{"num_hidden_layers": 9, "hidden_size": 64, "hidden_act": "tanh_gelu", "norm_place": "pre", "bias": "all", "tie_word_embeddings": true, "beta2": 0.98, "max_seq_len": 256}
Each number is 200 + 40 x the weight over the matrix's rms, rounded and kept within 0 to 999. Layers, rows and columns count from 0.

# layer 2 attention query, 64x64, rms 0.165, rows 0-50, columns 0-63
146,246,196,217,247,173,189,169,215,296,179,166,96,195,181,202,230,251,187,208,184,209,121,245,225,192,185,254,181,50,182,177,224,161,203,244,198,282,130,228,129,151,268,211,183,137,171,204,156,230,194,209,166,197,189,178,209,161,232,235,206,186,196,205
217,195,183,202,193,222,186,183,159,178,226,188,233,253,225,169,247,240,234,207,158,181,219,204,149,215,207,228,223,167,210,224,157,137,207,186,214,314,241,122,204,256,228,217,237,156,180,177,249,212,222,231,209,133,185,207,195,320,231,181,215,223,182,160
174,178,242,176,119,177,220,158,190,195,88,201,158,182,151,137,221,193,191,178,224,238,190,215,99,198,205,235,189,157,237,164,163,183,196,194,202,248,131,277,182,178,185,207,186,292,248,154,206,192,243,189,181,314,177,222,249,188,229,177,200,233,242,101
286,185,204,182,238,245,228,203,209,227,242,216,146,216,175,176,294,231,186,226,270,215,200,171,247,172,214,262,109,156,190,187,271,153,214,221,191,246,190,209,232,165,176,140,164,163,174,206,151,197,215,216,155,183,170,173,229,156,238,237,245,99,207,190
164,217,163,232,198,195,158,199,202,168,159,177,225,184,218,166,158,242,162,217,281,172,234,250,235,174,178,217,166,174,222,169,237,192,239,259,225,244,108,221,164,212,219,203,172,244,215,184,105,193,178,191,215,183,188,166,247,214,185,205,210,214,200,179
186,216,194,227,197,169,221,204,195,200,212,268,195,252,207,222,193,144,176,188,216,166,206,234,205,203,230,199,207,180,166,214,266,211,203,231,191,219,216,238,91,204,239,168,199,135,187,144,153,198,119,189,241,225,195,246,214,128,167,142,245,167,170,227
151,161,206,196,200,163,193,210,188,172,116,221,244,198,263,195,203,151,222,249,195,123,172,190,158,154,208,239,259,246,187,180,132,204,188,208,225,124,232,149,242,276,166,160,251,140,254,215,209,260,292,227,240,108,170,335,203,124,194,155,180,248,180,164
143,181,190,179,200,210,212,205,224,205,204,88,150,205,162,194,165,235,190,193,199,234,169,229,212,236,242,179,146,165,218,213,193,199,220,208,187,165,119,227,176,103,176,218,159,241,239,150,151,215,135,78,195,280,169,174,229,170,145,158,223,265,212,241
210,169,115,192,195,196,181,176,212,226,187,130,189,252,205,251,212,214,163,216,241,208,169,203,250,173,201,180,223,261,187,244,192,220,223,218,217,198,141,153,189,236,203,200,185,142,177,303,190,170,194,177,151,104,182,181,242,287,195,210,262,189,205,211
153,164,184,200,223,189,127,253,142,179,159,240,180,154,220,173,197,200,174,259,159,135,196,268,143,208,150,279,103,115,193,212,242,205,173,212,208,240,155,192,231,224,178,176,210,99,129,193,203,227,195,226,230,208,214,262,295,166,191,201,226,218,149,126
173,162,211,204,108,151,132,94,138,150,219,188,278,216,220,181,248,232,174,256,214,233,242,227,195,184,223,136,276,278,198,263,163,221,203,252,191,163,226,218,129,209,178,165,244,201,250,209,189,260,235,199,286,209,207,234,181,179,173,104,145,308,213,176
220,163,196,200,232,227,201,225,202,214,165,157,188,131,237,221,159,217,188,191,213,184,170,183,202,267,227,227,186,184,217,189,209,190,219,182,229,178,169,234,213,114,180,152,158,175,196,222,186,139,203,164,165,211,228,193,199,134,140,205,188,156,221,177
206,238,213,192,217,188,268,185,171,210,204,239,129,165,201,203,167,212,196,168,139,137,171,191,179,149,209,178,201,119,203,241,207,236,180,126,152,215,221,232,141,199,233,215,175,161,154,205,197,163,181,203,211,270,201,222,221,243,179,220,199,192,217,115
212,187,288,262,298,316,183,224,181,244,232,352,267,234,219,246,158,145,249,197,235,267,277,203,168,235,219,194,241,176,123,193,196,177,239,208,306,254,311,192,279,152,165,177,219,202,197,205,237,179,195,254,180,206,195,176,225,233,163,280,183,42,215,305
220,192,180,161,205,149,248,242,251,224,274,208,200,170,173,205,230,170,189,214,203,151,178,193,268,202,165,170,127,247,262,181,218,196,209,171,206,180,146,209,207,232,236,156,188,204,144,212,214,171,231,262,169,215,218,164,94,155,172,219,223,158,190,232
166,255,157,157,216,202,99,162,190,168,270,193,233,194,219,127,166,244,214,293,257,122,215,327,241,162,157,128,164,266,247,139,253,242,213,265,212,246,158,193,151,194,252,209,167,199,223,192,242,259,258,231,277,183,170,218,185,191,215,165,193,238,220,222
213,250,274,229,195,228,195,204,190,204,241,268,220,210,176,208,185,242,207,214,172,159,164,229,234,191,189,253,166,95,183,150,299,142,221,218,215,209,150,166,188,215,261,196,250,92,138,131,158,160,208,307,260,241,141,178,221,191,176,186,233,169,189,175
213,222,185,202,168,204,258,179,179,190,172,203,184,212,181,204,274,161,207,93,161,180,232,198,145,184,253,236,221,245,185,204,226,208,246,203,244,237,302,263,199,243,191,215,221,215,208,201,151,181,179,233,214,230,209,142,189,233,248,186,211,189,194,171
231,182,304,202,173,268,205,237,114,167,185,260,222,110,195,161,142,182,228,156,183,230,258,204,121,182,224,230,167,205,196,213,189,242,187,163,166,172,295,202,178,166,170,259,168,192,157,173,219,157,201,210,251,291,180,277,240,149,165,198,211,128,225,88
230,167,176,206,228,220,211,211,185,223,254,229,228,227,295,196,253,236,235,276,198,202,233,204,228,150,174,208,298,251,251,245,196,228,192,187,206,228,236,138,183,219,215,209,217,105,151,300,249,269,291,258,212,104,200,261,222,238,182,235,203,180,181,218
158,235,138,175,155,199,247,177,136,253,275,137,221,290,160,217,284,215,239,172,160,192,146,223,206,254,172,184,212,206,215,230,198,167,163,232,208,228,110,205,115,228,241,196,258,249,202,204,221,245,233,186,161,280,148,191,232,272,209,217,251,264,210,244
242,151,227,161,218,204,307,207,219,278,156,185,113,102,149,192,260,204,217,175,171,269,135,154,151,190,272,231,158,135,143,222,156,220,199,169,190,224,228,197,274,151,120,221,110,207,195,231,216,201,212,178,92,145,221,122,184,159,194,277,212,100,244,147
175,182,165,211,201,205,203,161,264,118,204,176,248,170,203,235,217,168,176,156,207,181,282,132,154,213,227,188,182,239,224,287,152,176,191,172,239,217,268,170,212,231,129,215,192,275,237,195,157,177,226,155,144,212,199,188,187,258,219,203,187,168,235,200
194,193,218,169,165,195,246,182,182,185,207,175,143,170,240,163,191,234,189,209,192,186,207,191,247,121,205,173,180,209,205,257,254,218,198,188,158,152,163,239,127,181,190,234,158,183,190,157,129,184,167,200,216,244,168,194,226,193,134,199,208,210,211,133
226,117,75,202,83,109,223,172,164,139,289,133,232,234,177,170,202,238,254,201,223,175,219,145,211,169,142,78,244,270,240,144,131,176,189,196,157,113,174,137,136,156,173,164,204,198,174,200,182,209,174,155,213,133,229,126,157,229,169,158,164,241,204,245
123,190,188,252,225,191,127,186,235,159,212,221,264,122,197,194,160,206,189,233,214,188,270,252,134,189,199,195,184,196,235,208,187,197,208,258,256,243,231,213,208,224,164,234,211,206,202,189,155,276,167,211,277,222,226,187,213,198,186,204,230,284,201,271
178,233,195,199,195,204,281,255,194,269,129,234,157,296,196,229,189,132,178,184,185,158,138,234,194,254,185,214,189,152,161,168,282,207,186,211,198,196,142,213,202,184,270,138,235,227,223,201,179,193,190,199,162,225,192,169,214,189,234,215,179,164,168,265
213,175,234,210,194,248,225,254,267,203,226,149,195,210,242,199,173,257,187,231,187,305,188,207,242,213,196,234,213,198,148,230,254,248,176,173,161,139,155,173,223,188,161,216,176,227,202,187,195,235,257,166,208,214,179,212,237,194,192,206,210,140,226,181
190,249,124,168,254,164,109,124,261,249,297,144,202,131,246,154,220,275,98,215,198,218,282,190,228,179,52,167,156,177,256,226,183,149,257,235,198,145,168,122,128,257,247,194,154,203,172,203,198,209,257,209,152,128,177,187,205,201,220,197,189,220,213,194
240,193,151,178,204,221,112,214,247,148,202,149,192,163,249,156,219,261,220,246,210,215,189,189,226,156,137,202,208,288,227,160,193,260,217,221,177,109,214,198,203,187,151,232,204,153,218,221,243,230,293,244,201,145,221,225,239,205,231,224,202,261,230,156
212,292,204,213,245,189,143,221,181,229,205,231,259,208,147,174,206,173,174,197,278,160,225,275,223,234,200,205,183,184,182,124,223,153,239,240,246,282,219,212,244,217,276,183,221,221,197,174,214,165,131,218,193,196,208,149,128,186,231,161,184,215,164,250
140,207,121,213,183,168,260,234,197,177,244,141,126,343,211,219,207,215,214,227,211,134,165,279,237,233,220,197,174,211,173,229,250,217,174,206,223,182,122,197,195,155,224,205,200,206,251,213,156,259,197,162,234,258,139,265,196,220,242,143,208,238,229,236
90,289,216,214,216,166,215,197,275,194,123,211,189,259,182,229,121,167,156,190,243,131,213,284,191,187,223,189,157,117,192,207,168,209,236,217,214,250,202,223,166,190,289,236,167,310,243,168,163,186,183,165,192,289,137,188,229,225,185,204,151,189,195,213
172,236,158,218,232,182,190,218,266,186,256,145,205,247,124,221,273,212,155,243,262,177,193,209,295,209,183,152,233,196,204,245,155,184,209,215,210,199,162,228,203,264,234,181,165,257,188,190,196,202,161,169,203,203,199,171,181,154,184,208,168,234,182,297
278,210,202,194,224,220,186,183,177,270,195,172,94,217,163,188,200,241,223,212,219,287,151,211,256,227,157,204,210,176,134,151,200,187,195,190,199,181,179,211,256,89,180,249,171,289,191,253,226,202,216,167,115,183,229,131,175,250,296,280,172,109,245,223
136,192,183,174,200,167,168,203,251,232,165,203,150,247,185,214,276,159,185,218,194,116,129,237,186,195,243,244,101,223,208,248,209,157,205,245,222,215,150,230,237,205,179,200,226,214,271,238,203,174,238,241,164,308,156,160,221,217,251,201,203,244,215,186
166,160,230,193,234,227,171,257,116,183,165,217,215,162,177,175,172,187,245,204,129,223,175,273,170,254,211,211,263,165,145,261,145,237,178,156,250,261,179,250,273,197,144,255,192,251,214,225,277,254,162,162,221,238,230,166,242,240,115,225,223,261,188,222
209,198,199,235,199,215,191,212,183,249,179,195,258,239,195,225,201,215,204,216,252,216,157,198,263,203,263,218,240,194,176,170,184,160,237,231,207,230,242,194,206,229,223,191,219,178,187,213,181,161,138,197,237,173,171,149,192,140,179,183,216,167,137,238
124,138,181,198,204,188,231,208,200,184,147,208,144,195,258,216,103,177,210,192,97,188,154,146,169,239,175,174,182,166,208,273,150,200,132,161,165,225,181,181,186,161,198,200,186,241,228,174,228,228,229,130,214,232,239,229,215,205,172,235,214,202,217,247
234,183,143,218,192,209,201,250,222,194,151,171,210,269,232,156,177,215,211,266,308,209,176,211,260,173,242,191,232,268,212,170,187,191,225,203,194,174,176,223,197,184,228,242,208,204,232,204,177,212,192,192,247,205,159,194,204,189,213,151,206,218,198,237
293,191,185,220,205,242,148,183,164,137,184,141,239,113,181,180,158,275,178,155,235,331,284,188,283,204,150,227,213,278,222,109,192,235,296,200,212,55,253,184,266,227,166,223,234,174,200,228,182,162,157,196,260,143,203,180,219,164,222,147,189,281,197,181
155,231,242,204,212,189,187,233,182,137,147,183,225,145,192,211,125,191,261,232,200,101,143,204,145,202,189,212,246,209,249,223,155,240,121,144,175,165,225,228,247,191,199,188,198,182,165,182,291,251,257,167,229,253,259,296,215,192,173,224,143,292,176,172
188,217,228,214,208,200,229,168,181,211,207,215,184,185,185,237,215,203,194,187,185,165,167,205,181,150,267,149,191,159,216,238,207,200,217,230,200,254,177,217,143,212,219,237,209,183,148,195,166,152,124,226,194,217,198,162,226,203,124,210,222,184,200,183
214,171,206,223,213,209,198,119,150,166,147,253,172,150,172,215,205,111,208,178,191,189,196,158,146,121,233,172,256,270,205,249,168,219,190,215,196,209,247,228,185,224,166,189,235,143,142,248,212,215,129,254,231,128,240,181,192,205,169,201,202,233,171,188
189,153,238,197,191,215,255,181,206,294,163,206,180,261,221,193,153,168,192,229,257,288,170,171,120,205,239,174,204,207,165,224,235,207,115,234,133,242,122,172,218,158,177,162,166,270,211,196,235,266,222,153,144,181,207,153,227,262,221,234,216,92,231,247
171,171,198,220,123,205,147,239,220,221,143,260,286,164,154,185,261,146,235,207,229,152,197,212,183,229,230,253,258,276,197,219,148,189,191,245,227,216,229,236,178,256,172,181,263,201,208,236,222,193,212,232,252,249,191,221,175,187,219,138,197,223,169,173
255,118,173,217,152,201,171,238,204,195,277,138,271,208,166,137,249,258,207,230,203,313,226,236,230,210,177,212,183,250,275,148,160,179,220,188,194,157,219,171,207,206,213,200,213,195,209,281,199,241,231,234,259,227,145,155,198,143,193,197,230,280,209,237
238,202,192,202,219,222,175,240,245,217,267,193,171,171,194,215,250,249,168,228,195,166,216,165,273,190,189,140,139,170,203,261,269,207,195,187,213,172,179,175,222,222,175,186,200,162,177,211,175,122,172,189,171,164,238,208,198,189,170,231,188,180,234,182
210,191,195,183,201,217,214,193,217,180,188,249,162,218,242,208,190,184,209,197,133,196,166,178,110,173,256,187,175,197,180,207,260,219,182,211,196,201,210,167,248,189,184,230,235,126,217,191,191,221,164,216,253,175,196,246,192,213,251,146,230,234,231,159
182,191,146,226,157,171,132,145,193,176,228,168,308,289,169,209,175,172,210,138,245,260,200,139,173,178,165,187,207,249,185,193,177,167,137,248,85,182,244,100,64,217,197,168,228,222,218,163,182,232,189,123,101,151,183,197,211,220,271,206,198,187,181,250
156,193,163,231,176,156,213,196,162,212,282,252,252,256,206,211,216,195,277,223,212,146,212,191,216,229,185,183,285,193,228,185,148,160,197,190,260,242,199,233,139,226,245,194,217,165,182,174,220,221,259,264,270,260,185,233,182,210,177,194,195,197,200,242